config.toml
num_key_value_heads = 1
positions = "rope"
beta2 = 0.95
schedule = "wsd"
train_tokens = 568600000
Each number is 128 + 24 x the weight over the matrix's rms, rounded and kept within 0 to 255. Layers, rows and columns count from 0.

# layer 9 MLP up, 704x256, rms 0.192, rows 0-199, columns 192-223
[[135 116 166 122  79 168 147 143 177  95 131 113 154 151 109 177 126 123 104 149 189 132 110 112 150 101 171 154 154 112 138 118]
 [167 170 112 111 139 121 121 144 137 109  96 171 126 131 148 155 159 134 161 166 130 146 117 127 112 119 136 161 132 101 115 124]
 [ 86 112 165 150 125 141  80 127  93 131 129  89 179 166 148 127 118 155 115 128 121  89 143  48 143 150  80 133 115 145 117 143]
 [165 145 118 128  91 132  81 134 102 158 128 152 117 111 174 125 114 116  97  91 169 128  95 128 139  92 127 142  99 134 189 117]
 [138 152 129  89 126 110 166 130 150 112 114  81 129 119  76 155 116 146 158 100 123  88 146 143 108 139 158 133 130 159 145 127]
 [128 154 103 138 122 163 132  92 141 129 128 115  83 111 123 114 152 122 125 138 134 125 149 130 167 111 151 117 129 106 123 117]
 [199 129 106 129 106  81 165 130 120 115 101  89 156 110  98 130 114  90 121 188  77 121 136 121 166  88 111 113 106 154 120 124]
 [158 130  99 100 124 127  96 121 155 147 143  98 177 119 146 161 112  96  87 145 142 136 179 140  89 162 131 149 163 124 130  76]
 [133 152 139 145 106 107 165 146 164 138 143 111 101  92 153 148  99 137 148  96 129 111 142 103 114 116 119 174 156 142 123 121]
 [157  87 146 107 116 167 132 127 124 126  92 116 131 136 117  75 110 152  86 138 123 143 171 131 100 101 105 176 141 110 181 129]
 [143  99 128 164  98 120 106 143 137 157  88 100 158 152 141 130 152 100 119 145 150 118  75 127  93 151 139 137 134 148 119 120]
 [105 155 146  94 133 178 169 114 124 163 114 125 118 101 135 156 170 136 132 139 111 118 159 106 100 128 129  83 100 110 180 133]
 [136 136 112 138 126 103 155 140 115 107 180 113 126 135 153 113 143 172 105 154 114 121  82 170 167 107 108 125 112 117  92 156]
 [135 114 121 121 141  94 145 158 145 161 129 131 156 122 137 128 130 133 123 127 101 123 119  99 141  78  93 158 119 111  95  99]
 [107 151  91 153 104  98 114 128 115  94 147  90  85 112 136 118 108 175  95  90 126 118 156 115 134 163 172 131 129 109 132 134]
 [109 112 106 102 142 117 167 141 153 114 103  85 125 122 131 131 155 134 143 126 128  86 152 133 123  89 134 142 151 143 140 130]
 [ 91 104 151 104 106 103 121 143 171 139 156 116 138 127 146 134 107 109 113 122 125 150 131 147 127 147 114 132 153 122  93 138]
 [154 122 135 105 130 102  92 133 115 108 160 174 112 149 166  99 123 150  96 165 167 117 118 151 120 144 106 101 128 127  98 145]
 [130 133 126 129 143 142 145 187 136  98 153 109  78 138 126 155 145 126  90 116  97 155 169 128 137 147 172 124 126 110 172 133]
 [108 118 109 132 157 124 124 129 144  79 159 134 168 131 123 102 128 154 150 114 140 138  92 118 152 127 195 117 102 125 127 122]
 [ 96 138 125 131 172 142 124 121 129 168 143 166 133 141 156 159  95 120 117 134 152  82 122  85 143 117 142 115 149 169 147 137]
 [143  99 125 130 139 158 130 108 116 108 156 154 149 116 113 154 143 133 164 145 107 153 146 141 106 121 141 125 137 134 117 120]
 [134 166 104 116 117  89 108 141 144 108 171 163 151 138 122 162 138 106 110 145  95 138 152 103 148 114  98 105 114 149  94 133]
 [113 137 102 150 132  99 136 159 138 100 112 166 127 152 101 111 192 106 134 119 104 102 133 103 144 134 125 114 120  98 157 157]
 [140 166 100 131  95 124 155 125 106 166 137  99  73 167  71  91 137 124  87 118 113 105 147 162 135 128 145 112 126  90 135 117]
 [137 106 129 127 127 140 106 150 121 142  80 141 155 135 139 129 156 153 125 147 116  78  95 114  66 105 141 149  99 151 149  81]
 [130 141 132 156 120 172 164 112 142 151 151 149 142 116 160 117  95 138 128 114 123 123 120  95 122 126 168 114 116 145 120 104]
 [129 127 139 128 117 135 124 104 120 150 165  99 147 139 121 125 146 103 134 118 113 122 129 127  81  75 138 121 117 116 160 139]
 [127 120 129 150 146 124 117 146 134 104 105 114 112 167 142 122 161 111 109  86  87 128 126 127 115 123 157 130 136 131 140  86]
 [122 151 163 122  96 160 148 141 133 116  87 116 150 141 143 104 138  94  96 129 110  89 167 157 126 115 132 149 160 125 152 126]
 [139 133 135  91 144 131 115 123 107 170 126 145 122 133 113 130 115 152 124 112 125 134 157 167  91 141 115 142  93 160  87 157]
 [149 115 144  94 111 195 139 104 138 166  95 130 131 120 128 105 143 136  87 130  88 145 121 160 147 100 156 113 139  85 153 110]
 [149 103 181 133 120 132 122 128 138  99 112  90 124 144 116  77 113 115 112 103 142 145 123 143 131 164 143 116  67 111 155 167]
 [ 94 135 156 125 150  71  72 132 158 109 117 168 114 171 129 102 132 150 139  99 121 114 106 126 109 142 169 154 142  94 149 127]
 [130 113 115 139 139 137 137 139 159 114 111 108  86 128 143 151 125 111 121  64 123 121 144 135 153 108 106 118 143  83 161 111]
 [101 134 115 157 175 145 125 112 111 158 169  84 130 133 174 123 147 119 118 110 132 151 150 154 147 115 124 120 168 144 132  94]
 [120 158 163 136 140 114 138 140 114 127 106 134 141 131 135 138 156 114 132  95  84 105 151  96  98 125 138  86 115 195 135 160]
 [111 117 168 121 102 160 149 169 139 117 177 161 144 107  94  94 150 128 127 155 116 156 166 118 108 108  79 111 139 120 112 165]
 [126 170 146 145 143 111 101 128 129 134 133 106  81 162 131 120 127 117 113  84  89 116 110 175 120 145 115 138 117 118 131 182]
 [138 116 135  91 110 123 178 125 125 128 164 182 128 117 148 122 106 189 140 139 124  97 106 149  94 118 115 161 128 123 115 112]
 [161  89 120 111  99 176 112  77 112 137 111 137 102 121 147 129 150 117 137 149 101 136 186 141  86 125 120 122 102 105 131 113]
 [132 121 139 141 155 136 115 113 156 148 143 121  91 117 127 149 124 141 116 133 140 124 172 101  61 125 106 129  79 143  90 123]
 [144 138 160 128 131 133 122 117  97  96 126 131 148 146 126 142 115 155 121  89 140 132 140 115 131 152 111 135 149 138 164 104]
 [116 157 171  89 145 164 168 140 119 161 135 134 121 141  81 115 167 164 107 139 117 157 176 132 106 169 107  91 134 134 145  92]
 [103 155 116 123 134  90 120  96 159 128  99  96 137 156 138 125 145 111 154 110 127 111 108 108 138 123 174 119 125  98  91 111]
 [117 110 106 143 139 129 117 151 117 118 123 104 134  90 129 134 132 116 169 135 130 111 135 122 139  82  89 131 200 119 105 125]
 [201  94 138 121 117 133  94 153  70 145 111  83 150  97 168 133 165  91 147 142 105 132  90  94 115 114 162 150 126 151 119 134]
 [121 146 123 143 118 168 152 141  93 111 115 117 111 161 148 150 131 101 146 155  83  68 130  99 155 126 122 158 151 141 121  84]
 [127 158 105 126 133 146 126 110 110 160 129 136 187 135 106  85 110 122 161 145  93 102 124 111 140 124 140 132 138 116 122 131]
 [120 129 132 106 162 126 131 122 107 142 163  92 101 106 117 147 123 131 126 151 109 191  94 140 108  72 127  67 136 173 123 195]
 [151 146 125  94  91 133 155 137 134 117 130 116 136 150 147 149 154 115 155 170 106  73 104  98 125 145  94 100 125 126 160  96]
 [159 140 126 133 134 128 150 104 138  97 135 135 121 116  82 111 161 137 128 152 121 163 132 153 126 146 155 174 138 115 116  83]
 [112 170  97 133  82  90 123 174 102 145 158 121 137 137 146 154 137 131 129 123  93 102 138 155 129 155  98 150 127 105 138 148]
 [ 95 123 107 147 114 156 108 119 126 108 166 111 137 102 109  79 118 150 169 123 150 156  48 149 121 144 107 133 137 151 124 158]
 [135 123 138 146 140 141 111 160 148 149 120 163 106 121 133  93 161 120 116 124 156 145  94 121 132 121 123  73 154  96 112 112]
 [117 112 114 113 135 130 120 132 157  93 176 107 122  94 135 170 138 138  87 145  99 104 124 129 124 119 122  96 117 107 149 113]
 [152  92 117  87 156 159 150 100 123 126 120  97 128 157 172 151  86 140  90 164 121 115 109 139 154 132 114  96 151 182 118 102]
 [134 129 109 104 118  92 123 130 149 142 147 128  86 113 132 171 150 162 144 112  98 106 106  83 127 118 155 171  84  78 168 147]
 [121 125 113 127 107 145 114 109 140 134  77  82 128 105 157 163 151 162 129  93 149  72 111 124 134 123 111 157 103 113 111 153]
 [128 127 157 126 148 167 172 133 126 156 117 151 135 121 103 132 117 137 118 141 137  93 153 169 141 141  99 134 136 102 136 138]
 [ 82 106 148  99 138  74 101 143 141  78 142  69 132 144 137 121 134 113 106 143 118 117 179 198 163 127 114 114 151  82 116 108]
 [112 118 151 104 137 102 143 143 149  98 116 144 149 138 141 126 144 133 139 129 101 133 121 121 133  94  86 136 102 114 120 108]
 [140 107 111 134 114 123 138 111 155 144 191 125 113 138 114 159 122 146 109 120 152  89 100 168 169 119 139 142  97 132 112 111]
 [110 132 141 205 103 150 139 101 116 130 138 146 135 144 139 144 128 136  95 139 123 111  89 119 107 125 149  93 119 127 141 138]
 [131  65 109 133 166 115  85 137 156 144 130 113 145 173 122 124 182 107 161 109 111  91 125  99  97 107 166 136 135 116 165 117]
 [ 92 109 141 133  85 144 163 164 166 107 114 102 129 116 102  76 146 136 124 140 112 131 198 121 129 141 139 130 110 165 199 145]
 [135 126 161 126  83 121 218 149 172 104 150 172 135 161 113  90 109 114 122  96 165 152  84 126 111 135 126 101 121  97 126 109]
 [136 110 173 166 153 129 108 134 102  97 106 102 120  94 125 124 138 141 114 150 126 121 150 134  86 119 153 125 123 121  84  95]
 [122 141 131 140 112 109 122 110 142  84 158  94 150 152  93 113 115 143 113 128 146 153 131  83 115 151 173 147 123 117 128 136]
 [118 114 162  97 117 123 160  83 145 152 166 151 108 101  71 150 117 170 154 113 102  96 101 159 113 146 121 115 142  80 100 117]
 [156 113 103 126  79 143 115 120 136 162 127 127 127 169 145 133 114 138 154 108 135 126 142 113 133 137 152 115 118 119 147 102]
 [132 141 201 152 110 120 144 127 137 138 131 152  96 110 104 115 167 142 158  86 114 158 114 137 139 139  77 124 157 167 141 132]
 [107 155 143 131 141 103  70 170 135  88 103  98 152  92 149 106 100 129 108 139 141 139  96 127 145 162 137 120  97 133 119 107]
 [191 149 147 113  95 142  92  89 104 103 139  75 106 136 119 143  94  73 150 100 140 144 106 166 133 139 158 130 116 105 111 117]
 [157 137 104 154 152 155 181 103 100 135 129  69 159 143 120 177 168 142 114 157 122 159 102 122 106 147 173 156 140 111 167 150]
 [140 138 134 162 151 154 134 139 127 110 132 126 151 142 141 154 116 110  64 113 128 117 132 110 158 138  96 116  83 125 134 111]
 [158 178 131 153  96 172 105 146 118 142 120 119  93 159 124 143  92 134 112 130 134  64 140 102 128  94 139 103 160 116 102 159]
 [166 141 141 100 125 128 135 143 114 147 166 193 139 121  78 121 141 162 118 137 125  95 117 118  90 162 117 139 170 148  89 139]
 [111 174 118 150 179 108 133 119 152 126 140 118 116 146 135 118 110 146 116  83 141 125 110 117 120 129 118 138 123 134 143 162]
 [142 141 109 156 123 145 160 129 152 125 151 156  91 133  97 127 145 114 146 123 126 130 160 117 150 109 182 125  90 121 146 166]
 [112 135  88 107 147 148 114 109 155 104 102 105 142 132 154 105 127 148 109 130 129 166 157 103 120 122 126 147 140 124 142 170]
 [112 103 134  97 130 104 119 117 124 111  81 103 108 134 164 172 123  66 113  87 144 133 108 107 116  56 174 106 132  79 134 156]
 [133 119  90  88 146 136 137 124 111 111 150 132 120 140 138 131 140 152 127 133 125 133 108 119 157 117 119 151 157 144 123 167]
 [142 156 170 142 105 152 108 127 105 103 133 129 126 156 171 135 143 129 169 112 127 120 156 132 137 105 146  99 146 122 119 144]
 [149 139 116 131  99 149 129 119 118 140 120 112 132 143 154 110 128 186 145 116 105 128 154 136  81 125 142  79 129  89 106  98]
 [110 125 147 125 139 120 135 113 136  83  98  94 126 133 146 151 128 141 105 116 137 162  81 133 104 184 127 123 134 105 139 108]
 [ 82 140  85 138 152 132 139 169 111 144 108 126 148  97  86 182 155 160 123  90 137 139 145 133 128  99 140  93 109 136 135 125]
 [123 131 138  89 111 100 130 147 101 114 118 130  90 128 144 117 138 164 128  87 158 105 108 113 147 122 131 150 146  94  75 166]
 [134 125 155 150 139 169 149 127 123 151 159 116 121 117 106 129 141 132 133 125  97 106 140  90  97 161 176 143 146  96 126 166]
 [121 156 127 143 115 134  84  88 142 154 111 114 115 127  94 159 122 135 100 126 119 116 120 113 125 136 102  62 122 132 105 130]
 [115 110 126 160 167 135 119 156 126 115 144  88  97 168 158 106 124 133 109 158 104 100 126 110 136 140 119 138 146 113 106 153]
 [134  93 119 107 141 182 161 147 168 160 116  76 132 103 121 130 112 118  98 113 141  91 127  87 159 133 140 154 142  95  77 110]
 [153 133 131 148 106 109 119  99 137 171 145 140 121 135 123 170 143 108 112  92  89 127 150 159  87 184 116 170  92 125 140 145]
 [138 118 150 128 142 112 136 106 122 132  97  85 106 100 156 122 127 108 186 157 135 155 154  81 148 131 155 148 120 177  95  97]
 [160 169 158  98 122 103  98 163 146 125 133 124 115 121  83  87 149 168 100 113 134 111 114 122 141 136 152 102 115 150 131 152]
 [147 143 105  87 140 161 148  86 120 148 113  97  85 134 161 128 125 138 124  99 114 119 104 185 147 117 121 135 149 164 137 117]
 [ 99 122 129 142 134 111 113 116 135 141 182 117 170 106 186 160 134 130 150 116 123 128 118 149 150  86 128 145 182 136 180  78]
 [132 161 147 115 120 107 170 142 113 179 130 140 114 101 117 180 146 145 120  75 121 103  75 128 149 124 127 113 109 129 107 139]
 [125 150 108 140  68 135 151 142 132 136 129 143 130 146 192 116 127 159 173  79  99 148 112 130 124 139 153 128 134 137 142 113]
 [140 110 156 141 141 144 174 102 135 164 121 149 119 120 177 180 116 139 127 105 114 121 145  96 167 157 108 137 164 121 125 118]
 [130 131 105  96  95 104 104 147 113 163  84 107 104 151 107 119 134 102 104 135 124  96 118 157 173 139 134 125  84 143 122 161]
 [138  89 142 121 113 113  95 131 114 156  82 131 110 102 122 147 163  99 129 103 147 134 155 128  76 118 143 135 127 134  89 154]
 [147 110 136 102 145 146 117 136 138 135 124  98  92 147 139 160 111 131 142  81 130 145 128 127 130 143 150 155 143 131 115 111]
 [133 115 148 111 110 129 138 131 106 134 147 108  96 106 147 121  80 141 140 111 165 139 108 145  97 162 131 174 154 141  93 116]
 [ 76 142 152 145 126 163 173 146 127 154 165 124 130 130 130 118 167 174 132 166 115 115 126 152 117 180 149 137 161 140 116 108]
 [118 154 135 105 125 153 117 125 108 120 125 133 165 164 147 122 139 117 151  98 169 109 143 141 170 103  99 142 128 112  93 133]
 [124 115  70 124 151 135 127 127 110 117  78 147 146 118  88 183 162 106 105 174  80 165 105 145 131  92 133 146  95 118 121  88]
 [146 158  97 124 136 134 136 140 101 160 137 143 103 120  95 128 118 122 138 133 138 101  92 106 127 148 114 128 136 105 128  76]
 [119 121 131 102 147 137 127 109 123  98  92 160  83 133 119 148 126 160 131 139  85 154 109 130 120 138 117 126 154 132 125  86]
 [129 153 152 122 161 112 130 134 106 144 173  90 130 125 120 161  87 128 134 112 131 156 106 133 159 116 120 132 141 127 114 133]
 [141 121 128 138 141 149 108  86 132 113 116 147 161 112 170  83  88 146  96 104 120 150 163 176 112 134  72 159 120  98 130 110]
 [155 103 149  96 128 168 109 136  90 151 110 144 133 144 141 123 113 141 108 118 164 153 134 139 141 161 173 101 133 138 148  93]
 [125 135 112  70 119 122 148 126 148 126 165 138 119  90 141 136 100 121 148 102 153 125  92 131 154 151 112 116 152 140  92 149]
 [101 113 132 122 112 113 128 114 119 129 144 105 125  72 135 112 125 103 156 170 106 107 101 156 124 121 116 136 136  92 140 176]
 [149 140 106 121 136 134 133 156  69 128 116 134 137 157 119 159 115 137 144 103 126 117 153 106 125 119 155  97 170 121 150 110]
 [142 127 116 128 139 128 134 137 118 126 149 138 140 126 155  82  85 104 119 135 138 107 167 116  93 105 137 130  93 101 153 144]
 [131 151 164 131 103 129 158 143 120 121 155 129 114 148 126 126 134  89 119 131 146 109 125 130 135 159 102 120 114 158 148 141]
 [161  94  68 151 129  53 140 124 138 147 147 132 115 140 127 118 127  85 125 145 124 127 133 131 109  90 123 142 109 126 100 127]
 [106 121 145  63 141 156 124 113 135 145 127 144 129 110 148 108 118 111 105 125 167  72  79 123 118 123 134 153 156 147 180 181]
 [136 126 114 154 110 113 166 122 164  87 133 186 136 158 119 111 121 135 113 109  67 119 166 154 148 149 127 116 164 115 170 140]
 [110 147 151 135 102 122 115 136 133 125  84 129 155 117 131 169 100 146  92 109 165 135 104 140 156 153 170 119 139 100 148  66]
 [127 122 162  84 152 148 109 134 122 125 156  99  94  95 128 146 109 126 153 103 128 132 134 154 100 111 107 194 127  89 113  73]
 [145 135 156 136 137 135 109 157 123 137 146 164 111 126 102  95 166 131 119 131 185 113 195 118 105 125  99 146 144 165 142  79]
 [117 113 175 121 104 128 133 144  71 115 118 147 148  96 136 127 150 159 116 114 121 109 177 104 129 115 103 101 145 143 105 163]
 [139 123 126  97 134 128 125  84  98 130 142 149 132 142 151 142 131 126  81 125  92 153 155 145 165 153 123  92  73 128 108  99]
 [113 116 141 147 128 142 163 142 141 156 100 110 150 122 170 147 142 133 114 145  95 110 135  90 115 137 138 131  96 106 100 127]
 [142  63 105 147 137 126 166 102 132  96 135 103 118 138 109 117 110  99 121 143  88 136 129 151 138 117 142 127 174 139  89 128]
 [126 148 145 105 160 155  94 120 129 116  98 143  81 147 134 158 102  82 140 123 130 130 141 144 147 142 170 118 112 113  55 161]
 [119 146 108  85 161 163 109 126 114 130 137 139 131 140 119 120  96  84 110 155 132 122 111 125 124 125  93 117 127 105 112 139]
 [118 144  67 107 116 155  92  59 102 150 117  91 114 105 151 148  97 147 155 133 159 136 120  83 139 129 105 106 124  79 132 123]
 [112 176 151 102 130 117 147 127 117 114 107 113 138 139  95 121 140 111 132 135 110 130 121 138 137 140 131 145 168 151 122 143]
 [119 124  90 103 140 147 140  94 164  90 110 150 134 113 102 173 144 134 106 132 147 136 110 144 107 162 100 119 126 146 119 134]
 [113 168 102 140 113 111  81  97 159 145 123 125 118 126 106 142 111 139 142 126 152 111 123 125 120 177 134 125 120 153 150 133]
 [175 129 148 107 127 134 166 128 124 138 119 121 117 111 128 116  95 113  95  91 155 108 132 160 118 127 133 138 122  94 153 112]
 [101 115 131 119  67 111 111 139 153 174 172 136 117  95 142 134 102 101 138 127 138 119 109 134 132 139  99 107  87 130 129 139]
 [114 149 146 114 141 171 146  94 105 175 113 136  91 130 140 133 141  89 142 152 100 127 128 127  92  85 129 138 139 146 133 146]
 [117 134 138 111  94 106 134  97 135 121 159 153 163 119 146 119 110 108 170  93 143  90  83 122 147 116 120 178 178 157  97  94]
 [154 118 143 121 109 131 147 126 135 143 113 167 144 154 130 105 130 109 129 118 105 126 135 150 127  93  71 160 114  96 119 153]
 [159 108 120 145 121 128 147 156 106 112  89 160  94 165  77 130 133 126 151 129 150 127  95 127 131 131 134 142 143  84 104 108]
 [119 120 123  83 117 127 106 123 123 145 159  95 128 137 112 150  86 110 137 116 156 148 132 123 128 107 116  90 135 134 145 120]
 [ 93 113 117 180 106 142 135 127 153 172 121 142 105  91 107 115 122 120 106 135 121 128 136 133 118 114 138 120 133 101 117 121]
 [110 119 124 135 108  88 119 109 160 105 116 139 113 106  67 131 138 121 166 111 117 118 124 150  51 101 153 181 108 146 116 112]
 [125 126 133 167 105 121 129 139 133 173 102 170 140 117 139 117 127  82 118 126 140 143 109 130 122 118 151 127 150 129 118 145]
 [116 114 128 149 122 113 127  65 130  98 161 203  98 119 116 125  92 130 135 106 159 101 124  73 145  92 132 115 147 120 117 154]
 [152 131 134 112 103 116 113 117 111 111 136 108 142 196 145 137 144  95 130 142 101 119  90 113 129 155 126 119 130 163 106 142]
 [157  91 180 149 164 121 164  75  95 135 108 111 143  96 150 112 124 138 125 125 127 132 132 151 117 135 155 148 149 136 163  95]
 [137 121 151  92 107 160 140 124  70  65 118 153 162 114 123 159 132 172 136 118 138 145 104 166 139 110 131 115 111 165  93 143]
 [161 139 169 136 150 153 118 117 115 163 139 163 112  97 157 122 128 146 147 105  93 128 130 146 146 109 186 118 135 158 115 121]
 [122 125 133 115 101  96 132  98 119  97 100 127 160  95 129 152 116 143  80 107 157 103 116 111 115 175 141 149 115 151 139 112]
 [114 126 125 160 139  84 116 150 114 172 172 114  95 148 153 118 149  80 196  83 151 117 148 105 149 156 101  90 121 114 149 122]
 [125 103  93 176 134 144 127 146 155 163 146 125 121 128 119 105 118 129 133 102 106 146 113 107  89 150 126 107 134 111 118 158]
 [127 122 116 122 143 136 176 101 105 170 117 106 120 164 126 162 141 160 109 116 128 128 131 126 147 151 167 128 122 145 120 121]
 [135  87 109 132  99 120 136 132 134 143 122 131 139 144 130  90 124 148  87 116 134  72 114 132 100 139 110 101 180 132 155 178]
 [101 118 136 165 100  99 130  83 131 129 113 111 122 143 139 143 122 133 160 126 121 137 122 178 160 164 114 131  87 124 160  91]
 [141 120 137 143 121  87 137 126 123 101 131 116 135 117 156  52 143 132 168 181 143 124 135 155 129 125 145 183 134 137 134 123]
 [148 186 134 157 137 144 125 109 134 127 106  93 113  57 128  71 135  90 125 125 134 141 113 115  57 168 171 147 119 128 106 130]
 [100 106 158 122 109 154 119 143 105  89 171 151 121 141 158 116 106 121 134  96  98 139 100 100 105 113 130 163 158 141 124 131]
 [115 109 127  75  97  90 128 161 110  82 141  75 151 104 142 154 118 169 137 144 109 127 121 118 168 100 108 133 107 154 107 147]
 [123 179 106 129 147 136 100 134 132 106 143 112 114 111 123 142 154 127 140  79 113 164  78 138 108 132 175 159  90 133 104 131]
 [115 130 128 135 169 106  74 134 139 131 145 110 134 108 131 116  88 131 158  92 136 135 149 109 113 125 143 110 110 121 138 164]
 [148 112 162 120 134 183  77 100 129 149  98 156 106 131  72 106 103 105 139 153 134 151 118 150  59  97 120 159 151 102 151 109]
 [132 149 148 136 146 127 167 166 100  93 133 119 123 147 141 113 115 131 107 120 134 119 194 180  85 183 105 161 167 132 132 141]
 [150 100 111  99 118 120  91 162 126 125 133 184 172 152 148 114 105 106 142 116 115 149 107  94  88 119 109 144 130  91 124 102]
 [175 167  93 149 136 181 129 130 134  87 146 135 154 106 134 119 188 145  81 122 123 142 139 140 150 180 142 130 141 131  98 126]
 [147 100 143 119 103 161 149  81 161 138  89 150  75 183 108 160 164 127 153 162 174 138 116 185 116  89 165 137 127 141 154 147]
 [121 114 151 101 119 135 170 126 118 116 157 118 120  75 166 112 172 132 141 124 123 109 178 119 122  76 142 186 138 102 144 112]
 [147 144 144 122 136 152 116  91 106 106 147 162 150 129  95 136 181 126 142 137  98 158 151 124 164 165 142 108 135 168 156  92]
 [159 116 148  92 148  95 172 114 129 103 119 159 121 177 153  88 110 111 163 105 132 105 175 129  95 133 143 114 151  81 182 142]
 [ 83  95  95 119 114 145 136 117 121 152 108 161 126 139 130 155 136 109 131 139 140 131 124 125 141 165 146  77 165 128 122 152]
 [122 162 137 117 137 126  79 113  88 125 146 141 161 108 121 160 167 160 161 155 136 126  93 122  89 111 127 107 103 165 102 170]
 [148 122 134  73 122 116  98 155 122  77 103 121 120 167 157 141  96  98 163 159 144 136 119 112 136 154 113 170 138 148 114  93]
 [145 154 162 100 113 136 126 121 119 114 177 107 101  98 127  97 128 139 116 109  85 139 133 138 112 101 140 161 163 142 159 142]
 [101 151  96 128 142 114 141 123 118 127 114 138 126 165 122 111 127 103 128 130  84 106 106 149 133 106 145 103 137 124 167 103]
 [144 132 161 109 118  99  75 137 133 117 181  89 129 134 132 150 112 121 153 159 149 141 134 145 169 126 106  95  88 130 125 105]
 [103 131 146 116 173  99 149 105  88 182 148 134 106 120 118 132 158 121 167 143 136 158 134 107 146 146 109 111 150 103  99 132]
 [140  92 123 127 110  92 152 134 128 134 153 161 122 116 113 115 153  84 124 126 126 125 122 135 119 122 108 137 111  86 147 142]
 [ 95 122 155 130 141 123 146 137 142 120 136 112 104 152 151  91 129 112 102 148  93 134 104  90 135 164 145 178 150 130 127 162]
 [149 135 152 148  87 133 164  78 147 119 108 143 135 142 119 160 135 145 124 119  64 153  96 162 140 137 151 123 131 149 120 144]
 [118 119 166 137 122 159 108  94 148  81 103 115 143 111 136 160 116 128 126 139 106 103 155 119 111 131 119 131  78 129 175 127]
 [211 135 116 121 122 137  99  92  66 139 146 157 134 156 162 128 113 119 137 169 118 122 131 134 124 163 181 125  98 128 138 111]
 [145 144 136 122 123 133 132  91  91 114 131 149 113 131 132  94 136 111 104 102 146 111 116 105 124 106 142  87 148 114 122 178]
 [129 137 176 106 127 100  73 129  98 148 122 127 124 154 143 140 103 148 152 142  95 102 134 163 123 139 129 157  83 116 106 105]
 [ 98 170 125 138 134 141 136 148  99 102 151 110 118 119 187 127 166 142 105 139  98 135 144  88 165  96 133  89  86 130 170 138]
 [155 152 147 105  99 107 184 153 137 154 136 131 146 145 159 148 148 142  96 168 137 124 155 111 113  73 127 144 161 113 141 117]
 [129 147 124 124 124 113 157 129  96 114 136 123 163 127 115 119 157 116 111 161 138 110 137  89 158 131 161  97 122 180 117 163]
 [133 123 119 140 148 141 131 174  92 154 157 108 144 135 123 118 125 138 107  96  96 133 122 111 154 115 142 115 134 128  95 112]
 [141 156 122 113 122 117  92 113  99 162 128 151 143 111 105 127 102 123 118 147 169 115 133  51 130 103 130 113 137 155 151 167]
 [117 129 121 147 119 169 179 147 133 167  89 114 139 101  88 117 110 116 105 106 139 164 123  94 122 131 136 126 100 116 140 159]
 [111 164 105 115 108 152 127  93 112  92 133 111 145 101 161 151  85 122 112 116 152 136 123 115 153 136 145 121 144 132 130  73]
 [112  81 111 133  84 107 173 128 129 108 118 148 143 155 149 121 149 124 137 119 140 162 148 138 151 161 141 108 139 122  98 133]
 [146 125 166 152 136 138 128 166 148 145 127 146 127 136  92 169 156  84 139 144  90 103  90 153 103 138 159 135 116 105 146  99]
 [129 132 171 158 140 124 139 112 129 127 146 124 107 142 150 103 126 162 126 107 121 135 144 123 123 142 113 103 150 111 134 149]
 [132 161 103 154 114 170 172 114 163 127 122 168 141 114 118 145  67 161 134 120 130 116 121 113 191 162 138 124 115 115 173  98]
 [125  45 140 125  91  67 149 134 110 175 107 114 159 155 107 110 111 111 123 138 100 129  99 152 147 119 135 135  94 136 120 168]
 [121 130 152 131 130 105  96 128 152 137 144 118 108 126  88 153 115 119 118 142 120 105 111 147  99 151 127 113  84 136 192 121]
 [156 167 114 109 174  96 115 149 135 118 154 117 130 155 140 109 128 102 133 125 129 143 121 126 120 138 177 131 117 170 142 144]
 [132 109 121 134 153 169 155 124 114 125 100 114 163 112  89 137 159 139 194 127 152  73 128  91 119 164 151 136 141 156 145  95]
 [135 162  83 139 136 133 103  92  86  98 126  91 122 131 103 151 122  70 141 145 147 131 149  96 116 186 118 184 114  99 126 108]
 [160 121 107 142  94 136  75 143 135 134  86 150 109 102 101 122  70 141 155 126 137 180 109 112  91  93 135 146 120 124  91 169]
 [ 80 162 139  97 136 160 157 120 140 107 122 137 116 153 140  86 155 202 120 129 114 100 132 121 159 143 136 147 151  81 150 166]]